Part of a small language model's weights: rotary positions, 95M tokens.
Each number is 200 + 30 x the weight over its row's rms, rounded and kept within 0 to 999. Layers, rows and columns count from 0. The size before them is the row's rms in percent of the matrix's.

# up: layer 6 MLP up, 384x96, rms 0.151, rows 231-247, columns 0-95
# down: layer 6 MLP down (transposed), 384x96, rms 0.149, rows 231-246, columns 0-95
up231,110,218,152,167,154,191,218,209,251,250,238,177,203,242,173,216,202,206,253,158,210,233,208,175,155,189,152,137,213,193,170,205,187,174,225,192,202,200,218,186,266,170,155,204,202,181,263,235,253,199,182,224,168,211,168,248,220,177,171,212,164,178,215,195,203,215,223,144,194,251,202,169,213,225,178,224,214,195,209,167,205,242,172,241,231,240,206,248,196,200,170,171,151,215,245,186,177
down231,102,154,202,157,190,224,193,177,154,179,164,205,220,168,183,192,205,143,182,210,201,221,209,206,210,208,221,221,174,204,202,208,271,245,204,209,228,171,170,235,207,189,254,194,206,227,187,268,167,244,259,203,226,190,141,198,185,214,206,190,205,185,256,244,278,224,215,184,252,180,172,211,198,210,163,230,179,231,201,199,235,213,220,213,175,162,214,171,219,246,251,224,215,152,137,190,169
up232,092,200,208,237,183,231,235,210,228,164,232,274,198,181,233,158,187,195,167,224,189,161,220,168,189,182,178,275,225,190,197,175,208,190,221,197,168,181,205,248,183,191,175,217,253,168,245,214,222,182,219,205,241,204,267,177,222,203,238,205,176,243,210,212,171,222,154,193,222,205,204,184,143,143,209,201,207,205,191,238,168,234,187,225,151,256,198,225,165,131,196,147,198,238,241,212,203
down232,088,204,170,173,196,189,206,208,191,226,221,177,187,268,251,237,187,194,202,205,223,175,149,187,225,209,195,204,241,205,174,220,179,240,183,234,233,203,268,192,213,203,217,228,195,194,171,227,211,194,161,221,106,184,188,173,165,232,209,200,214,171,180,210,239,212,190,194,137,192,210,263,214,263,199,183,195,206,192,155,207,194,209,143,218,187,169,169,176,261,201,239,191,238,112,218,187
up233,090,214,178,207,236,184,203,170,205,210,204,180,178,176,164,182,248,199,160,192,224,192,213,176,215,213,185,180,145,201,235,213,170,238,183,234,230,202,232,190,228,182,228,174,220,185,159,180,226,180,232,227,210,209,182,250,176,268,168,151,241,220,239,159,189,208,185,123,211,114,148,193,241,146,212,200,238,228,218,217,167,239,167,241,212,209,263,201,226,168,188,168,166,210,212,178,211
down233,095,177,189,176,191,200,248,182,149,254,196,168,213,200,214,190,203,187,221,237,206,198,222,179,166,150,172,193,262,226,176,166,159,194,224,179,211,164,213,175,206,158,205,172,186,196,195,199,215,171,202,301,162,228,192,220,178,163,228,211,182,228,196,174,249,245,180,221,184,236,229,153,256,232,235,167,192,232,192,205,230,149,224,240,235,211,148,198,166,215,235,198,140,226,184,183,182
up234,102,153,163,153,148,160,187,154,200,175,237,200,181,199,154,207,253,187,180,169,192,178,183,165,174,231,184,197,212,237,196,257,214,143,229,216,171,117,234,185,199,169,159,155,176,162,244,226,190,170,195,194,185,241,207,162,264,179,239,233,224,210,240,184,184,222,212,198,185,242,150,176,213,242,168,174,190,206,177,184,175,221,202,161,204,194,210,241,199,210,166,191,200,180,186,209,250
down234,114,207,170,240,228,170,209,184,180,161,191,228,188,169,192,226,212,191,142,199,215,164,185,174,215,222,209,227,213,215,147,243,224,155,252,222,204,254,198,175,172,204,227,219,212,213,259,254,181,145,215,185,224,214,159,207,238,190,204,157,173,201,187,211,190,156,202,191,252,191,165,193,252,218,186,193,221,195,234,182,154,196,259,185,265,251,169,225,243,218,181,249,255,159,194,218,191
up235,103,221,204,262,180,192,232,198,192,215,190,183,143,206,194,189,223,268,205,153,186,179,229,159,185,147,175,204,203,197,194,169,195,190,178,177,246,202,191,166,215,219,219,196,204,197,175,194,247,245,244,190,204,237,220,193,254,218,229,191,242,149,188,186,139,212,217,190,188,222,195,205,185,207,245,188,217,259,193,180,201,184,154,150,302,233,129,253,207,200,228,217,190,189,203,172,187
down235,115,195,140,217,179,146,186,185,218,166,151,205,227,127,224,194,205,233,198,218,227,214,210,189,187,204,201,182,240,198,156,196,168,175,158,235,201,254,179,150,263,172,227,159,187,154,200,178,229,223,168,196,225,223,222,139,152,157,231,138,232,246,205,223,179,201,164,203,172,133,188,225,196,224,175,199,172,192,179,233,214,235,196,197,234,218,209,243,211,186,196,232,179,155,225,206,201
up236,084,183,176,204,198,169,225,224,193,228,194,264,139,177,189,196,191,195,170,184,199,234,233,204,249,239,179,219,179,165,244,225,227,209,221,228,171,165,260,236,165,222,228,193,228,156,207,223,236,219,194,195,238,233,182,143,201,198,213,181,209,273,211,245,175,213,199,187,240,234,168,229,246,186,236,199,168,175,193,223,252,141,230,153,243,185,214,183,230,225,178,178,206,164,259,196,180
down236,086,204,210,180,237,206,214,197,253,218,210,122,265,147,221,187,180,217,240,193,224,218,186,196,250,180,190,179,232,190,189,238,251,240,172,203,240,171,181,242,199,174,208,217,137,172,166,220,204,250,159,172,191,138,216,244,192,222,190,245,216,202,249,196,211,207,173,163,164,153,203,194,222,226,179,186,189,230,227,243,195,183,193,215,165,201,196,180,252,230,215,197,201,271,214,165,176
up237,089,231,265,165,118,186,242,178,256,215,180,215,199,189,225,184,231,170,209,214,210,188,250,259,165,221,201,256,178,163,237,211,212,170,208,218,195,186,213,235,199,183,222,215,217,193,205,225,199,216,197,249,202,207,217,257,189,225,160,155,179,230,268,200,214,199,146,166,239,224,181,180,228,235,209,186,153,148,198,238,192,258,244,215,228,192,233,209,189,164,218,183,183,199,225,195,236
down237,083,223,163,195,199,206,200,214,229,209,186,227,172,132,203,235,183,205,151,190,170,245,176,241,238,197,202,198,173,205,156,208,170,213,180,189,226,185,206,132,174,206,259,246,166,177,204,190,203,188,166,225,204,226,191,224,183,161,207,183,167,237,209,267,236,176,148,199,172,266,180,183,170,170,143,174,157,171,224,209,169,199,150,220,172,152,187,208,232,200,244,190,200,249,180,153,233
up238,087,237,192,209,191,159,196,196,279,209,233,220,211,167,171,184,229,215,211,224,160,175,217,181,156,271,245,194,169,219,154,174,171,189,233,172,194,209,227,189,194,215,223,159,244,202,175,218,197,227,218,207,195,195,179,235,214,201,208,170,239,213,205,125,162,202,291,196,227,212,190,147,164,157,215,234,207,198,196,155,204,245,176,197,199,206,225,193,234,216,217,162,223,135,171,225,244
down238,083,182,163,226,240,178,178,137,193,155,209,145,221,168,138,202,176,196,186,174,190,206,203,212,142,233,239,225,183,216,199,212,149,257,189,224,207,212,202,132,198,198,221,166,169,213,211,170,185,234,168,178,205,182,180,211,166,174,202,234,233,178,208,251,169,162,188,132,160,175,190,184,208,149,180,200,187,255,232,207,180,200,210,111,213,185,199,155,230,189,208,223,186,184,201,240,219
up239,109,203,185,224,252,217,222,216,273,154,191,164,150,179,232,199,230,202,213,206,192,204,239,212,249,181,216,231,149,210,200,176,182,213,204,203,174,189,196,130,250,168,218,175,270,183,216,170,218,196,190,125,162,227,227,208,169,205,203,139,183,217,185,145,162,180,219,199,197,205,229,240,181,160,199,181,226,164,216,189,171,187,110,214,225,185,171,223,225,235,215,205,201,218,226,210,198
down239,092,161,177,239,199,210,240,250,184,196,217,219,232,217,201,189,217,241,233,260,151,198,240,196,198,187,176,147,221,179,170,223,190,261,169,217,172,152,170,200,196,207,264,261,189,209,213,190,171,203,204,200,174,190,193,199,196,236,224,227,185,226,252,219,166,206,212,162,306,171,207,254,214,174,202,217,208,220,214,212,210,185,210,152,159,216,210,177,224,185,194,260,252,212,174,184,168
up240,095,190,194,146,216,235,180,188,231,220,138,183,169,128,191,260,204,190,200,149,163,184,216,227,184,208,245,183,148,144,186,226,198,164,229,182,197,187,192,185,241,138,180,189,228,184,266,143,173,256,145,171,233,221,212,166,158,190,209,190,202,204,154,148,256,164,162,191,194,193,210,189,223,199,206,218,195,204,183,223,214,167,196,234,193,206,164,163,195,166,192,209,225,176,202,185,220
down240,087,230,169,220,182,214,193,258,169,203,192,173,173,254,194,156,197,202,213,220,205,242,190,173,225,202,146,176,244,187,193,209,217,207,188,195,170,184,226,190,162,233,194,227,202,184,127,213,233,145,247,210,131,187,142,221,240,233,211,202,228,208,228,203,225,211,269,222,228,241,228,192,210,163,185,221,192,190,200,199,192,256,188,192,196,220,257,205,185,183,170,200,221,167,126,267,175
up241,098,214,241,225,180,231,164,174,200,195,201,200,138,193,189,240,175,199,188,182,176,199,220,138,159,144,168,210,211,193,215,152,235,209,197,224,239,255,232,233,206,207,253,148,260,190,232,187,215,200,207,222,217,171,177,118,137,244,149,201,202,199,181,178,244,217,216,179,226,184,223,274,193,251,182,177,191,192,199,203,201,204,176,176,195,210,191,170,255,196,195,179,173,246,168,192,202
down241,103,224,167,191,223,261,177,211,204,193,224,222,223,264,212,191,293,164,145,237,220,178,234,223,171,209,215,146,213,182,214,180,175,211,186,182,185,213,231,167,176,240,204,194,169,237,196,201,232,164,141,180,214,226,197,237,210,172,156,268,171,196,189,218,224,218,216,171,169,223,188,182,207,174,169,206,169,257,193,197,207,215,239,181,200,151,163,271,213,187,177,179,210,176,155,197,235
up242,091,185,211,197,202,241,260,177,211,202,191,132,162,183,170,212,196,229,209,163,219,156,235,208,223,175,132,239,163,178,168,214,187,196,262,226,237,193,227,214,159,204,215,191,217,229,158,137,214,223,217,222,201,168,220,217,211,236,146,220,215,180,200,200,165,188,204,235,191,180,237,236,243,186,201,138,284,231,251,212,212,178,181,227,198,243,237,201,197,200,210,218,158,226,185,230,182
down242,097,284,138,235,191,219,178,164,202,249,206,210,216,234,231,154,214,201,150,212,190,243,243,228,221,198,229,167,203,211,235,170,171,187,240,178,224,229,178,204,240,201,212,161,228,211,231,238,198,225,195,211,242,210,236,208,232,180,217,150,203,192,208,198,241,236,187,118,135,202,174,203,190,176,210,240,211,167,231,209,210,150,251,231,216,172,173,189,203,244,189,203,220,186,233,243,187
up243,090,276,210,225,190,223,236,168,182,215,156,215,149,196,224,251,207,202,189,247,176,173,243,180,215,234,186,204,253,224,214,189,156,196,232,203,212,205,189,169,226,187,212,245,200,257,177,204,147,193,295,213,203,219,202,185,207,185,218,207,220,263,175,189,223,191,242,260,174,222,200,231,248,213,194,214,189,145,190,185,228,196,202,166,254,216,202,209,199,149,201,196,143,228,209,232,218
down243,088,215,254,192,165,211,161,220,188,210,156,212,204,201,162,183,176,189,227,178,143,262,155,187,182,219,188,210,167,233,179,173,202,169,187,215,195,213,174,216,160,197,139,226,263,174,127,149,187,167,238,194,277,205,223,189,230,174,149,225,182,156,194,214,168,243,248,203,177,177,202,217,163,174,207,190,153,232,217,228,194,211,177,173,226,168,241,178,170,215,183,204,211,226,191,153,190
up244,116,223,220,163,194,206,156,166,159,228,226,165,187,183,213,217,226,200,265,166,231,239,177,205,182,198,189,241,188,215,180,164,205,149,190,114,214,224,160,217,221,201,180,191,187,223,198,210,227,218,195,153,191,228,127,171,180,215,223,186,186,191,193,219,211,175,215,206,119,179,188,213,204,257,215,170,222,198,195,163,173,228,178,203,249,150,142,192,176,200,267,181,135,193,227,189,195
down244,108,191,171,240,165,210,211,152,176,215,227,205,224,173,131,230,243,181,209,206,175,244,216,193,188,208,235,192,122,179,230,253,155,211,170,203,158,231,193,215,207,221,191,120,182,144,169,213,188,210,154,190,194,177,169,230,158,237,215,196,240,215,177,224,178,211,142,195,188,196,180,207,226,194,180,193,183,111,223,213,187,156,219,156,177,157,218,223,182,184,230,187,193,231,210,171,189
up245,114,188,181,212,180,191,178,212,212,145,255,160,207,134,186,159,220,159,205,157,193,186,221,171,195,180,232,215,177,188,192,202,197,194,204,181,173,195,208,156,203,139,200,215,261,172,194,220,249,205,252,184,209,184,201,173,226,216,184,176,237,142,174,174,244,210,230,167,202,223,230,222,183,176,209,156,221,128,212,226,176,238,217,187,222,201,141,190,263,192,174,257,188,230,193,132,227
down245,104,217,227,145,213,205,163,222,201,203,148,180,214,201,162,167,213,192,210,212,196,187,193,186,192,195,201,190,221,178,199,172,210,218,155,194,204,140,166,231,177,162,234,192,156,214,213,242,181,182,206,154,173,218,176,197,174,244,214,141,235,168,197,231,225,189,218,241,205,195,263,236,199,263,205,216,195,193,144,223,292,176,227,236,156,196,200,189,202,245,183,223,186,171,122,169,156
up246,090,201,225,201,195,220,224,204,238,181,206,182,169,229,195,254,227,198,187,197,164,195,195,185,135,195,191,163,191,195,239,191,181,200,214,163,243,212,266,178,173,241,260,183,137,142,264,152,239,183,235,242,187,243,236,177,229,140,174,195,200,180,206,209,209,245,200,151,190,220,244,203,165,221,160,208,237,162,210,211,218,181,222,209,195,203,237,179,178,179,175,142,233,201,166,200,231
down246,092,191,220,237,215,197,173,182,231,197,199,154,215,256,176,179,187,220,150,201,234,229,176,281,149,206,186,204,185,195,225,195,146,166,185,245,209,131,161,184,208,216,197,205,249,251,189,260,220,226,166,165,179,214,218,217,163,259,238,205,200,212,226,177,189,238,221,169,264,193,236,215,207,240,210,213,175,242,203,229,210,232,118,187,196,193,217,187,204,184,216,238,228,185,204,193,213
up247,099,214,259,209,255,203,175,245,181,186,193,191,189,254,234,186,169,230,188,212,217,170,249,182,192,218,191,217,241,238,215,213,172,204,168,264,194,192,254,233,280,189,243,237,172,178,212,212,162,170,210,211,175,245,205,203,199,182,211,204,203,202,211,207,148,205,218,270,207,193,232,216,154,196,242,170,217,155,233,216,205,230,189,174,153,211,145,208,135,158,245,172,192,216,195,208,191